{
  "vocab_size": 32768,
  "positions": "rope",
  "bias": "none",
  "init_std_o": 0.0,
  "lr": 0.00584,
  "schedule": "wsd",
  "final_lr_fraction": 0.0,
  "batch_tokens": [65536, 131072]
}
Each number is 128 + 24 x the weight over its row's rms, rounded and kept within 0 to 255. Layers, rows and columns count from 0. Numbers have three digits each. The size before them is the row's rms in percent of the matrix's.

# up: layer 5 MLP up, 512x192, rms 0.116, rows 315-336, columns 96-191
# down: layer 5 MLP down (transposed), 512x192, rms 0.0373, rows 315-335, columns 96-191
# gate: layer 5 MLP gate, 512x192, rms 0.115, rows 316-336, columns 96-191
up315 098:125137100106121114104162151113122088130116151132137120118145110178101143088162166082091121152134115115132150139183055160176152135138129138114161133179104133094144152100105129126186058132140111123131085118109135110133112116105115110112125133170109178102124148111133121122125095054138119111
down315 103:130139190100152133118131164108110140118138112102140139103130123153128103104109067172121132177148122076130110169123171120149157122132123113151143134160182133125097126112130103132099161087137141085136130130144121094142135123076102129118148158137098131097120123148077127146115157091121150135
gate316 095:150134133140131118115149086117111112056115122144132102168138140141152154150128116123117150149140160104117191093127083113117126119130106113120100131175124103157115118110153114127096129116119180126146187125134133098154095146142098103160163124100117099124125108143182149107111157124172127134
up316 091:130151094094159142110186083103156119101128139160153112158132124112112169158102106131149158131127149135130135142060132149083134090102151136120152107177148077105153096118153141155100126083136152118126161125153122141150145166120121125154113125149127118127134079122124156111072119161150106142
down316 094:108146113081161166105152116124152123130102131111158106118141128172131124164190136105149108135126143145143147152108129174110170128102120150121115108156107119118140137133154121172128108119145178104109164104108152146088126174143106147129104084145114114163069086140154137095087123138149122110
gate317 102:101148120131127157145124073131142105133163162137155138138136098124150128133103162152104087126136095142141158125128111089108166103116160150157116142132116151117143105109099082169094123134106129138128119143081119097112127145116162106158092134118135126198108118156162106111132174172129138137
up317 104:098103134134131124121162128140141106141105097102185152109148124190117132132115107106165110147122149169095141102135097110089159147107125144134138092128106108100098128125116131144102149101094120057130110123182126148112098119133142141124098106113148117140114095146103144097113133129160111088
down317 103:127146140132120071166096104142157131104073123163134140136106141123115159137109139132133113113100101145117135136140152127107112102084151102110079119140147145135118132129142140117148132120121124120117128108171116182163141138121176146117123132125140153099134137129122163112108080136146066106
gate318 096:107133124139100177134123167139120175087135152074125138156153155187094124086152146108110121147090118132100110130153131153113181123111165092129160113148106136151135147107136143098133151166114109144122137140137125109127116090113106144102153123110115162129117123175091168140153153134138145093
up318 099:119085163148183138132152149128120151155129150147091099104156103078131116113133146104120138106120143173135140094128149149122164079148092121099099169153138139102146097103169133116156069097130147135086132113128129068149116116140109091127111159143105134125123133128138107114134148146134124130
down318 094:122149110070078160133109113115155103118128129118135116137070127121159136112145101155128145093176120085100110143109153144140175141118142119143134106128108108146086153140150184083113150108126111156130169131075126166158138127147148164147133104135140130145103108129067124150096145134165146151
gate319 111:141170147115116093184112165197171136114152123114115103126101094129117133101158151097130101122164150120156137070075123133144140095118139089155137152096132119122116130103096147153155121142113104176114117125144151131146093176142133061131126104133127123102152126165156142136113129139127140134
up319 109:124126097081135099165109135163140094111132170103124178142157133142142119092131169161077084147137162077141107172092165139120108083116114132162100173117128113159082138141145141150119107139113114138095151133093115112178117115105074153141122117132134105128120112168151098130127151120110119131
down319 104:092115162149176126145137082105118140143128140115039151168136160130090112087105135110111157152152121121145094104150139115119136144135117167141167108212144156104096135120166122130073140150141106130093120147104106141146110113149125133129138117153136120111110101131110094162105139129128084157
gate320 101:128140117156143102117123138100091129151133138159118070103116108147125110117082118125161145092105128123132107121079094168123103184126138128109110134101134108095101139098122149110149112151158120131125146138132110159126137106139107152185109093112086114145128133130080163088123152109122131127
up320 094:120113089115154134098082132123152142139124163127125119090139110168140101131112145098114118158161058115164172095134136150169122154162135149098114163165131142126118168133159101142176133145149122167106105099155159111108135128161104127151079132090143127127118134111114085125110139151163145101
down320 102:116110168086144150125142129138126075143143128100140113142093158117111155108116110133127129132132107121112092118153147117112214111117181163110113099164129133104033118160138138115131137152107132136133142086102145089144109145149179152159169102108130142151089106121149156122135123110151122155
gate321 099:074150129117109144096145116139114106135122153139110136087129150132084138090126144152148135152117130132145108092146094157145125168105123184119124100120134095163126140120141112152125149099133121116099104148123112140163155093089104141109074170139165124161090106137115131139139106179125109136
up321 097:116111151140149165108108134121128117150114141146141103092117143132134148113126119148125115127182154173126130129116131156173146124133158108150150114122103128122096138140126105101143130150130144117119134099112112147163155093139106134114155146137152132065134148126154098142111101167144133108
down321 097:136134159129086134117135166098121146130125109117114127142106162107167082154115082124147128094197122139186124129130152126122088130111127098141118136136158121087091144105117119130123109176140155132109133130158142159093140117116124106146148124127126170101162104126084188143114119091112117133
gate322 102:108109138140095123116157135152149110084138122140142093124168159126102145164125138138175168165110111086159176104128093136141109132155124115129155123155099123095134148125122077112090108129134139115136111091123145137129094147126103139070126158099132101110143147089123123126096138138100114128
up322 102:140134126143085121089167106103095137130188107147153171146113124153111141122141124116142138156105115117139127134175084133139117133097149181104143080141122088122145139111110157147145153108088107139133120120149115126126096144072138098117120111133113153147112143148120100080130142086155107088
down322 103:109159111159118153096086125123140126117150115116146145143127147150118104124103146126132182132166131129121102123119136131155103145174154128108126097099115131128149130113184139149140155145118133139154124128123126094135100121102144152100129128121114134117109090144128136129126112134111142159
gate323 097:100192115101098139097136152122135146096137144140116115110117115160090117153120092129081129132146100132156124177110183090105153161132130106067136160130111126118113116110104107110148116108153158137079098123151155136114110153133080186125134140146138127157139164111143154155100115174110088160
up323 097:142120143094125099094173126108122118073116165164114121122141153132181126143135134119156163108123142133119122112142088138105125063134143144083171163126079131147128076145141091163114082122122111127101126132150127130133091126194166116109112154150136101120118149121110101110139138094121140120
down323 101:151116157141114095171091152140123139156135128139119137147158067143140082113110101133142163141138128100132127115156118127139060155122145151158118140123194114112147115112141145102150098143107122165122169146133109124158109103109145147099146150117120158141118108102146107110165100101132140101
gate324 106:110124078125136136184120125144127138112165161068120060128141157152156141086116120167119063131165136125100151119107122107120096089112136138150136111134080122095142116130143159143103132113104140110128130120102189129124140102127133148161130108086157135133114168115119156136105106148108101147
up324 107:142124113117168108146114110138082125115109114108119146143165126128096140155157131146140140108144115099158115146118121123144125160094150145090091108116157147128117115137110102132092132085117118148153128086099176134134125142108149150120150090109150142113170139077126125119093137087111104123
down324 100:089146157169072113150176151111164158111113169141112149107081118118134108112159141117113139123148117116061121097133134135116099121141141062136149167166110097115152094142136180123160114140158150130091128136104113162124133107133102104171145123134115096144127145147124139116115071178121131138
gate325 103:122091089138119113153150081124147088102142129150132144143161092109126160093118099109131145118162099118163123121146100159085099121125152085097124112183100145102160120093132129118134121150148116179084150115097115122127099160134145112146165131094113112139080131127148140141137089147139121104
up325 094:161149114115156133116107133158112160153119130133110123110068116162151145149132147139181168127116082111120124141109104096133105147143134135106148115161153111125126092119131133114135075121108154117155096118132151125153153136123109128143173092153147118164131082091102157092117124164091097183
down325 092:142124147159124149128097116103145103133147160118112131170161155105129137121151098130169185097120111083132084161140170104092120121167145117121134139105132144105028153142136138161136125161121131120108118158088133136153139135099162122159114127082095112130109103137132111123148126077122099107
gate326 110:114154076134132121132127130116166165082124130103150122105154135084163142127121136125152102116104174116101107124141124148094141144105143077131128096147131097143157140153124079120168124119142136134099092091146134149082109140139141141138143137144107145152127101132099100100124124106086112158
up326 106:115118132121160109119093129125096212108134086092168147126140101093117112136125143115115151143116100146092128141160130121130133144131176123127126104135131114147161113153166188152124120134132134125130126130150140121079125125158145074106116155180134117148111080139091094124125105093133113119
down326 109:113125118124094150084128152079108113137143130143159159122108120157159151149122137116086136099110139113177132149118134176139168118109135116125135113143149115167154092128150173134095105155142131125172181142100083139153138111122150109103128098132146133105168143131142186121161094149119109084
gate327 096:146146125143087156129137074115125120137141174142096129112114095134134102143138147108110120123119107104117137173149105140138133153164104121153159146123135101131174122083102133123107115145097127150113172108140114126132145124110147074141136149079138134161109087127115132079161137112180121173
up327 103:130140135144169112128099162135143121128098090099125114164117144124149146118102140139139150162122101098119140151169123160122105171100170127104108165139130124148113109150114159181115121131180078118159142110120085149092151111119139150117105143144076129114127114128097160141121094119095141107
down327 099:158143131161131144126162154098120093101150120130136142136102143128101102141109116120123108137117140098117140171108131139124167121121116149147124076103181162125110104146122097120091128144112143155118109104138125135104133139158106105131143137109147116070138091120151114125122117127135097122
gate328 092:114113095121124157123155102145160141137145104092112146121151146131127190079133145091110117176132112131122126091110105162149113082140149105146149137099150099145133134111095160131132143127150125117126145125126123129093137155143154107152130099093141147103130175132175173148110087113121119113
up328 098:108091146068103172102131138111067127131102118089100115114123131129120110123157145177112140103097177122156109198157129133123164132113106130120121130128169080110149171138084145136102139129127158121125143135119141155149114107132156138083115149109135095115157072139150156141161171150153118126
down328 096:160127125090109109155136153117106126131157142128145129076129156133174096119118153125088111130121133104118116140136143122137169133122093110123071112173115155142170142100138155132183140152120169135131156155120144154119181124087122203090152147142119095130150165116147109146105124136115113110
gate329 103:131099096150122130132116094113128128100075107130130108189109174144147153141168132094127113102149140151159156091146076120119111133129156097102135133092143114138163150132165092107121108114147092087135102136153121102114130104139079140137137131109123123150110133092149101112128117137147113153
up329 111:135110149126121082096151090132140107141122130112131117142134089095172138099153120087092177063131142107105138127115159112119117105143118130154112145130151119084125094135128090099082115103118104130107108142092107088138128138167153136143164132130115117147168171113151133114156071139085159180
down329 108:123130122098132127140074146146129137120093133109189126133131118129156067132094134117131103113126126125146093138144163147107148141121095142146149135165111126106087170121117153103099122141120198068119167134114138116153098115112142110099127110130145117170107105157177117114107138148149178158
gate330 105:098151123156104131114113125126112123147120124154112147110128144119117117151157160139138127146153076129115126109133131179114160140150136146150150127116182145064129102140103145094114148155110095135124127129176157158120162123123085132127122132134146111094115120132116153131107172094107128096
up330 109:109168135161110138112096135088107114109114112166090103149128120148114153170140155091139080130114087109191151136104118142129140097169133132139125143135117103137122113106089155119090120124114106158141120129168165129172117112108159155141120106152113119125106082084156151177145184141142128116
down330 104:141116166091116174148117120069163123143126135114148083080144156129109112107128106161150122148161124136149135118140188118176099110133127091123105155134129130122169150126094184142066140123144087108116095133130074130107143161136141143163133136176149099112127127109138135146071136167118103146
gate331 091:116116123135104077173115162136144101122131120169106137122094093120154138136159144101173172131123129123110135095132112127123159154099179115107140143153128137160132117099126130093133137092136169097127106090130120158153136147148170095145133094139131144139106101150092091115143124137101131115
up331 092:147097117119114145085146145088142109127097132114169153167137107126075096180096091153119095084131102110117131092156081133121087125142124118144148120158089113146112141107151129100106153115124111136166163144155185124086117149087109138120119127161125150138188154120162131128164121157143095127
down331 092:145132157144149136133151113101126135148115140124096098164124096158137104101159142161109125122143158114135118094129079116141142119134124132110085100145177121093078128147129133139122151143108125160116104101137155117096155105124116102105127163143115138092102108119154145164103103155120115143
gate332 098:131104082162211111117116121159147074157119132145136138127116103143122121126084113109155120110153145154108119075141146126129121139157106088120115112141131146088106133127143138116143139120142154162107147151106137148139166132167127132162096163156171166114131141146089151136120110166173190100
up332 093:077121145106140107101128110147188115095177141100103153115102150113127155131117084110117133147139127096114136169131115122129139113118090116111164121118165106104198145107120147143152077128164164126153137144121165126147126171125106169156146148074178149168175114138157148140098128127161136140
down332 096:158118088139144097159141141174113115133116130098166144129095124095157123135103113143117111113192111139091140093139095119109147115118136072152110089105122142100168111148129135106085137111140156136099160142147125172138127101148133103136120142143153139181139149171121168138127109145137149131
gate333 104:122133134131089104118152144140150092103134090107049112100145121102123104123145120137125089141117158106149148103138124185145130095147100099107101136160126155129162123107117114161155104123102117145120090116132153155122131122129146122136138122105093163156129121107126161139164147173154133104
up333 097:112109083100117131159092106160123154117113151124141121133115164119154107163104160083164145139102106128148132101138118188129165114119143124115102117136180109136162144152140116090140114132167141091165134091122136138171130122093130147131100156149165146100150145136100134133096129137130105124
down333 096:141168158099156145125162092131139120101108118108172177110132160111133088106070148116157131123133134098108148143139109117147088114134140132140141109161147090115128105146135131105088166121112147133128120132163105117149147074136113163128102178158158124125111157174111127117101142140136121113
gate334 103:154131105121108095108143121087144112159145111138096164115116105114112118126129082153126142128102096139126108157155146099137158140084120113149189134141128139116090188108112154127157152133146175115113142104100100165082172140112078092103102139135139135107101134147112105117140144096142145095
up334 095:168137131178070147081129114114145066121125093108121141082127099116125132117150087125147127140130124103086137140144147187167128122122155101116133157136145134105151160126089119109113139090118155139114129128154150124134121132070162116103167142141141090133133124143074154129147075117126151142
down334 089:198092115122113120153115116141137102148141090140134101177122151093129141133137088084137161136113141144130088128132115137164192090116120141124128171171106149096095145106122165151105144142136133125129128171137115067107178140139095141131164133169110124148138143133138123144163102101110098111
gate335 110:116157114120107077120146102115128117124157093148137092121176096115129116151127125158175109100119107137106123116131110132132092145148156114148168146145165109133158150148132112121111122148146134125130146112175100148100157096134142126128126091125121098126125132152106112118170173070138140147
up335 096:125163153132121095115130127130108117122117162135124154107127114091077126149062096173121152145153176152159099125135154146073146112095188119106146124127098148125141148116133115134115163107091116090117174164118169143138135136151123124119162172126098122151118143163164114112165146083150154124
down335 098:138132102166166176128126103112140138148145122156114156110130144121127110099175127136125126138134112110118155137096114195144157108095169111181156115115118147149134087187112128114118108127158112105117153147112098146121174119117110148133162140150152102149092147100138119123162117104113155113
gate336 095:095134116145108110098107137132121101153133132108137099144115168119120120054168159113155114154161131093126091129160106148165128158138143104150140135162101150137147142113116137089130167086107081136148124150091122087149093097116093123118123125147100114103152143124146103155105137154153141125
up336 111:157160137117151128125192120131122157144175151142100162151110104117165151114104141178142124129098111097148115147108134132095130129153172142164173125171176159149112160148108087075127173167128108116106144108131132131123144077078126146107139126149140105105159136140121122118147116111113109162